Weights of a small transformer language model: rotary positions.
Each number is 500 + 25 x the weight over its row's rms, rounded and kept within 0 to 999. Layers, rows and columns count from 0. Numbers have three digits each. The size before them is the row's rms in percent of the matrix's.

# layer 5 MLP down (transposed), 640x160, rms 0.271, rows 227-267, columns 80-159
096:483466513470512481456460468525507458477508482525498500524512495479515505458489476498503523516535500468451518508476493512520454492516460496507509515481539508495506452515517495525554465463524512505496492517534503465495509509518447532484492497
099:517456509520482517502509515534488480512494523557477485492470488499482489451509517541522533474491497498500476494467498509485478520513490502492473485489492496510479521478525479476556539445510481517515489531470505490500525484485488478473530473
090:493449537485513539492512468499462505478515478489469527523464515512569537523445548485491514517472505485459485522469510528501468523493476504494486548494515504507466505554516494488457437535489510521471477533504489511523468510515499472492484491
094:528480462529523512519507533476497495492494503511524514534549493552538533515522500490476512469521475494495500492502458520475491511501476442516492473470486548464497527459494531534489466568521480485528484553502497491447487483479472472502486501
105:499516498500505476479485464514466483466527509533533509453494539507525471480487520527458489513509480536494500526511537511505496536496474557546514510486529522520497509454442461515517493560481551497452489499541455500514526512500503483495504529
093:471445498517536524505481533495488490446516549524500505489525460515540481491522496523527492474510471524489462514525469503504461477481483460527509535475467470502454475472544490521475495559461488465519477509518484471464495489515512473495492504
110:544542522526490463524490539452483499516548488466513496536532506505491494481477501511481513513523470515507459506456531505512498432531478516474534518513543491475455513472496508488456556521491471478499491483511487475448487459476531496506466512
108:530492492472462503499488448526480523510448488499504533495514488481509507492472508535528459516500445444512498502511496531469496482476491530497479511484485497484494507540465548481474521478461469487496496523449508463483519490544467478525479543
095:481473504511504505474488457538458475500505498548474472518492497532493481450477453540500501503503512508522513478512489507523499517460458519492536516519494468442520475528467529571500487541450541544506472472464533481505459516508510484491482495
100:499532538534514522497485499504498515499487498477558502462507493555482501484487544507527523514519450464497551472529486488496456482533463505523501496503512508448518504504471498526502501485478495483509487532474471499523485465491493556514490496
104:497499515475471489496491451520503485531518517515526505485474495478503465508509519480530458495462441518453477489516500487519513524526447530535436521513511468489484534521502484497491510454522511535517499478499486522523481503501504498510498483
102:509513483522505553450496499452537496454486489542523498512515501537527551494480469545469500490522481494485506495486477487485498526463474484429517527530535493494481493504474490486523470467462492459470478499483482528493498476492475512485473511
102:535507499491531483511496475521457520495487496482442516509542508522493484511456491484510497514474562592490524504503494497499485522480494497472479468539478480509494493479520470501458515516520521503463519511510487476548508471490514467500528494
084:439526530499508488490517505487499486519496515503463465466547514499522456470503496476540433507512517528479490492501496487513486499463500461493482523546521500490513469443497538544584491501510528478555489486494506506538492494530498497490532548
098:552520477490486500499498483514499500443521475582520488473494509510526515512482507541480554543482468513466513539501497505528516511507502539500489477533509512471488491511451508491502496418508514499520499512533488509520530504492517504455509488
098:472481512550504489501522467483491504455507469545525491474487499493515537524515497521529513506501517488492503517479483500510463522485473489526473517504489498507523512503539460508541515453492516502479476515494547539506493506491481545450492494
094:497498511476468475483517486470503478506494514544480473537510478483539491492492499517503507493513491457498479479524471483479451518449488522457490519499483503487473542474524520556559521469486492486503541515520524444509482512507495513482487495
094:481494470531495502543472512532495490516440480485483531491526527504541486477483492495481515543484450481500509515503505524496535550474519517507499544516516433502430460489531470517472518470482465538569475469512518475470463512511471509495511516
100:494533536486484509500465485553488504537483510533429516534448516505451484537500514531479514500476524492490477500515543492481510503496512484481445450451503506475502525500482496454491480502518526454533487501550504464496494534490521497518482525
117:508544508510537511493496463461530501466493537532513505506500553509493545495527497486508506486486466484456487537493480487529534487479483555447497495532515460447512487523506455508566494447485502476481486535520475531470544498464479501545474490
095:510523542499500479508512482499514550452481522498477521492486464508501503514498486469481514545491505506510530490496471485491459476530460487487486483525471477495501505524507503484538520489521505496527553548545500463507482478524474470469514559
092:500513529429526531473536462506526486491505519494501523481532485522513498527498527485521495486515515518522537512537508522484498458528499502502473477535498488517512478514524469504491499542518521476538494513455533474547512517521506473474518499
113:495477494508505498504482551498492506510494491464528549483530470504548522477509455463486472473511484492465484537463492524486515525420483512519496440542522483509470468484502497510510457494503548523497464509493511537472506518511487531463530478
090:502516500497499521476543502474543518465515528482523537506480522488440516483496554469491488513487509505505516474499509487479478481495509478476471508532504521474468516500498482498441509534472539475454521453481477482518485450529512496511512515
095:499532494495453488481517493477527480502525484536532474519447476532516539510505451531513503516530496503492488522480483495493501473499532502522508469541471520457489490521495521565522502534478533484521474507515506484531490498510500495511527477
094:512463498462511545496461508476524536499509526495503493459426503535451525498489509500513530540484528492511510496497501517503526482495485483515529527492478507489499481477508480513509478532491522485527475494509481518477499531447452525488521482
090:472467556513525509474506468492517525481518493492517510493593506472487493502484529461524506505507515528499518498509472439473472480501504526490464516497506468491501455512505503467520524460479498538524453497519504487472499509520494477529513488
095:522507484514521458534533518482523531511532533512508474501468527492547507522528505568493491515500496470512513499482509475508496526488555511461473521517496510493471525478501460458500553527511510502507495518535483496521464503500445546527461484
094:541518512497493505500510499523492513510477510535463450508477480468524511523467508494485458501514521490481517481466524468467516532507465529509501550496517513499502498545518493485554481467527491475494452469506521471487471536494478506512504542
104:528523551481511520488504501506497514519515482446506511538522495475494463492497463509486530572486500464467507506512527498474483462504483486488520484491462504483509521479472494484490504538475532519507502486451499476499496524486497517478519472
091:511448494498474476474541520480511459488480514478488545484454503490498456510494522510517500449517462461488528479508506504493514498535488458489476447516483490510512498481501498489490493490504430489475498488486509483438477465547466473531480451
107:459473482529507512512492529512461480472527520612487510500497473520462505486508497521546494515528522500488468492486488518510485530521489533507491499478508493486517508472505475510528505399516519503503459493490504518508503478474514486477495467
105:477540478505504450485502539468481517511476514524521516497488488544470526508512489487502477538512488502473497477502498490510502480495508515516484488565473500513529536489473540474468465467533443513506487520494493490462502462472486488488481519
089:534510501469513514483537489494503501508567512493497479481499460488512531511503507476518536521491487519494472494454492510525525469493510493496447516502497462507508497539540481486546512573562528483446494511506557504462504497523509513510468470
097:481497513533464453513483495469484513476494517533492482502528503496490487446542432512484527465527496533495443488485482498464516488447484513498514529498528472483508517496519502473472525511518533465526499518469499504508530495486500529526482503
092:455506510562481511469499499513465468499493506557460562514505469480512467461486448477511507550527507506507462521486477492439493473534494476540496522474532489490520473512513490485518498517480554506499502485483506447445489515497491501544527505
096:454512470500498478455481528479487531486491479521497531488517506507517458458471483507496491476495482517465508504495492537507537526484470496524514493521513492469536476515513534507513506515534521505527479471465488505445489529496505494483474547
092:514508455489472471536452482492481507498514451502504483501469487477501511497501470515499519502478454519537502461499496510514528519513485468471531503504495493481506522496481533495510527512502502484481522511455522542453506480485473435523529508
092:491489511516527519460504483482487471489568483474503548513503529508518475474482527480480549514494515470554492460456515453495488488496510497472472474491537538543467468511512536505482493516546499525469530501496507456488459500518524505516509512
118:488478517508513512439512502472530499490506509474485487516467516497503507474438436558475529524478500581498504490491543488522529499481555465512515528487530504488459507457501468503479487509507493489507462505520471464502546514510529500506498548
099:481498543557502465465538486536483503484514540544529512481492471527476531450496480538514570488496495474483523516471457510512510507499501499493507510547499483491452500512540540515518489481529475473553488517500546480516485492508492500525470482
# layer 5 MLP up, 640x160, rms 0.259, rows 228-267, columns 80-159
100:485489496578511497457516520497468463521472508485499477536530495520488484457505521501509484495547532505505491520488519471494483485534466526510484492493539452507462487492532520494479516518495476533494491501468488488485480481504539471497540504
096:518515525494481499506520521450496472535499439483485489466530524510532516482482551489474452503503507496515481537493524498472499534521535533514524521443513486527518522528477504459490502508499512526457574470514480511481483482491503521463528453
091:453499528493506470534519492496448503486474484527534506474517557529492541498500523484480520482516541547480464461572500478486478490524492503508515477520479440518528530476508510477486440479492488521481517498512473482500505505497504481486515468
110:507476503512517520537477515527520485500495506540552501518536451503532497476500509500530491500517522500487496500497499504509518488504530525478499444495496450500474471480509499501509465488448525476488502502499503497519549446493482486536501494
097:512508471506530498550465508485524529468511523509474477499482543498508519464487489526533503451553521531457467489523510518512447515515471480512530478480471483544516509475475466475434493483503475505461503511493464500504508474495515494476523489
105:487534463485528508510458526547519479511516516546489474476538501468535460477480482482512507464486543506474492500477500507497503491508553513488493501527510457459462488484435458480480520487502487502444511456488506497494520503502495516462506511
099:504511467481508512514519490511543533544437494528529531495525512500489476513511520521528474514494488477543477513509538488502520528480528502510510499486486532497505496503510553478475520485440462491498568479497490463484464529488538500526488560
094:461478540550474445526508505465496509510463484500467536507504514505545510501487515497475516486507499506486470509544462543480517505496501508535502517519539473528541477529474516494513493511475465481487543487490497466511539488501539468485515476
077:497543469525522484535515529493485526480485508476510474481518506502496516491499516460485458443518516552481495516501529502497544500506528499552559476502475449530489447493481514446470491503483484505500534475454511478509518449480536506481487499
103:486493485466480441502471455516502501500510483474488486463490565522465513501483518459492475477490468529498528507556466535517529490503518484478489505507499543456519514466482509484469504471524497506459501549527499504486459434463518500504486508
102:518518473451470464515527510478500514466521481504514482487544448502535478510503509489497477462505502472523507510480475523493467516464528510521475494472526493519505482532485513485503494497515495443507508528482524506477558510497528512467500530
101:530503462521525485509525494490464502484463515505484533477488483453514474480472507480512522504462506532486494505486510509483508449515497519473502530518545464539513466511532550503438505513507491478481530519500540478498480500475487460535498477
090:493492445546485535492510493498532514499499503470474525487537526485499493484524496462509505479490527533477462489461518465498505498520550528519469546501509449471455515486482471520486484510504512514475533525488498554528444477491496462531468483
096:513508475428463460552501564520479521443459487544535476518548494446485498549479495504497509492505499523516542499486503484517541537512507497552532458484492496472457483520500497504486511494470497491464494454490514520513492503507485493491526485
101:513510445536497514508545526520487504477501507481468469479486468541493469482465538508503496501531533507491537492511480475449465487484492550541493498474506433488468524460524520511502510528516488496470499519517503484529502502486528561480510536
099:502476539468469509485479522528480506522505470484473509450523506470518573511507485489523530486480519492495458457480538501459496542515544526498467501475517476513487536499470464494477507485475504543496485523505503487506499504512489522521537501
096:492519565556496464547491496480527487519480467507485536492509512500486448468477487510504476479542508502504508486485528451471507473529505501490544502479502513549509515499480513492437491517486456480512547535499487484483518514509515500520485510
107:506519503506491456494522538480487486528513519520466512569494505511534545504488502504485499500506545499528490488516542520491508492489534539526468418467472478530469487501513489486505455540485534479518532538507513489540500486464517503524509551
114:493513513519493412532509474461509494508507561461476473509515510534446514474523463495517485472504495497523491491488545535564505514505496498500537518526490491468502538492499508486493505524494524445492518488521551481494520505462487500505500509
098:507477497531541515496483497497467505468508530509475515490517464496513567459439493473516479496534525525485493496494486515511503518562511499458514508541505485464553475446495544497503514514524503495462541525472522522531511466514530520523483505
092:495495534495508469488504464507493463464516509503491472504521507507467479525505525478485466489495521496551534507514528528497512460566537493561484500533471460502477502523490501514476492535476466439514539470479509460538502512474489451526495480
108:509552494491524499564528529513469493519493510505469527493522492486536476489531546450496508472513492506535505510479548424519504527460495496470492510459482503536498494530472538448484513525483489520482559516527517516495487471507507510476510509
098:495511474518519535473492526494478494433493460473477501481490481517484523485506542465492507490490488506504503502514553546528477499503529477501553505480520552466501492525507551484497479480508501506508496468450466525513473505510530479504521489
100:474474490506496491488476505430494501542459505507499470480488522519468528507540524496544539488504502564516482506513496504511523485520529493500474484485478482455569521508481473482502558516475479520448510515485537457500519497492513487487476512
109:497518455492515487503458536553523480484516485502510499473482508520503493476487511494514479465479523505515467510500455447497511508474512517503469503492507508493510516501498491502482540522493491483495550485533500478538532492481553510532516503
093:494478502505532458500529485542518508469494465532441511495496446512503520462453513498494523491532513512480541486534508456474487512515520509543498524481527495527487519506534498481481481514497465468492518492538506523500475487502486487519502508
103:488500506509530493496504525477500502505506472507494483470486488475533496519529547514499449487513501497533525532510477513522523514479506510534535514487466430470499510510481544474484531516489508524463492435521518470504454482508489544491510518
098:496482539522465510464515473539528522489467494483474499555529490538500534492501478483529503486506551514545514466487561539518543478491486466475494513497514547540512498443512502479485523498522528465442500554472478491504470503458506520532510495
101:533479533470478514500516543517521530489456480525491517476476492519492529499477501474521464500497534541539505450481501497470492502472520494468534496517492482476477472473504512491486511506525512541505507475517534504481512509478494471516522500
091:497492475514463510506522471486484494519510504480506523517513499452504513507497538482545486479503485489505491509535517508521494479525484581494476512485461493472516526468546524484521506519441482487481480475487526470494461427471520507503470492
101:484458493536486482535500523517487528397453524479456472475492498476487537476473523472533487516463475495537564509479506516518464522496503514488495503488556493528499508514505474465524529448463524501482513497486489525513517475506541535486486474
106:482482508476545446495473502527497536529492498493496515438524469508500548500474494491527461508517504531514493473491547518480502539475512509533532526486517539528516506530507526477477438492468538512500472526498513507498509518460516483485513534
095:525467507497502492563546482519507507510497504513521479515481505502504465496488492487497507492475478488556477515549520462533496479548522517490483479526483512549532468551489515454468552464484523501495491501501548487496521535478524549473530488
104:494484520517489500516537495452471492494471497473497531500569517509524472468504488486446474469541498494486514471481545494495493504471502497557477496455485468538508494473505522447474494472474517450516538515514496495507546481499522482475495528
096:491511506485486518524496470495515495519454536495493524545502516494531494529460494496478531514504508498511472522504505519539515483526481533539485489507492530500563484494528493469502517516488512507477507525471462479497543462459521531463549493
099:449504487489518488522521514441491507495506512477476547486521531501527537502469498502512539507556523502493489460470518505515490494523504508563530490439486490501545490485535521480476472493487538549452499544520500523488505487491519473493484469
101:488506467460545470527484500480513448537512492559499453473504573498514487502506464448507484496510527480484488451521516546537533457501519539476513479476508478473457483509455445518505484498534490494454496503504516506513452447498510497482497510
096:514542473527468526488491505476519497498498470445470549487509524455477501536490502474519498487500497506527461480508509474494448488517524503508504480504510534510527525496500543464532527478492494453498521460506503518470496431466493507519492489
112:468480503510487464529508535508467519530497524526487514531488483515492515509504484483514532512504502533517507482513563575559515522457511530520504483474486435495457502498499493502446505511448468526472495519516528491493492496521546487525489539
099:508520511507499464535478486499480445502451506544481498526479482488514507473508519477514533478512500520523515551512474515479505457461498511518499541514524465500531521506459494500494509461474497501497507509487494495536529482496542505475469519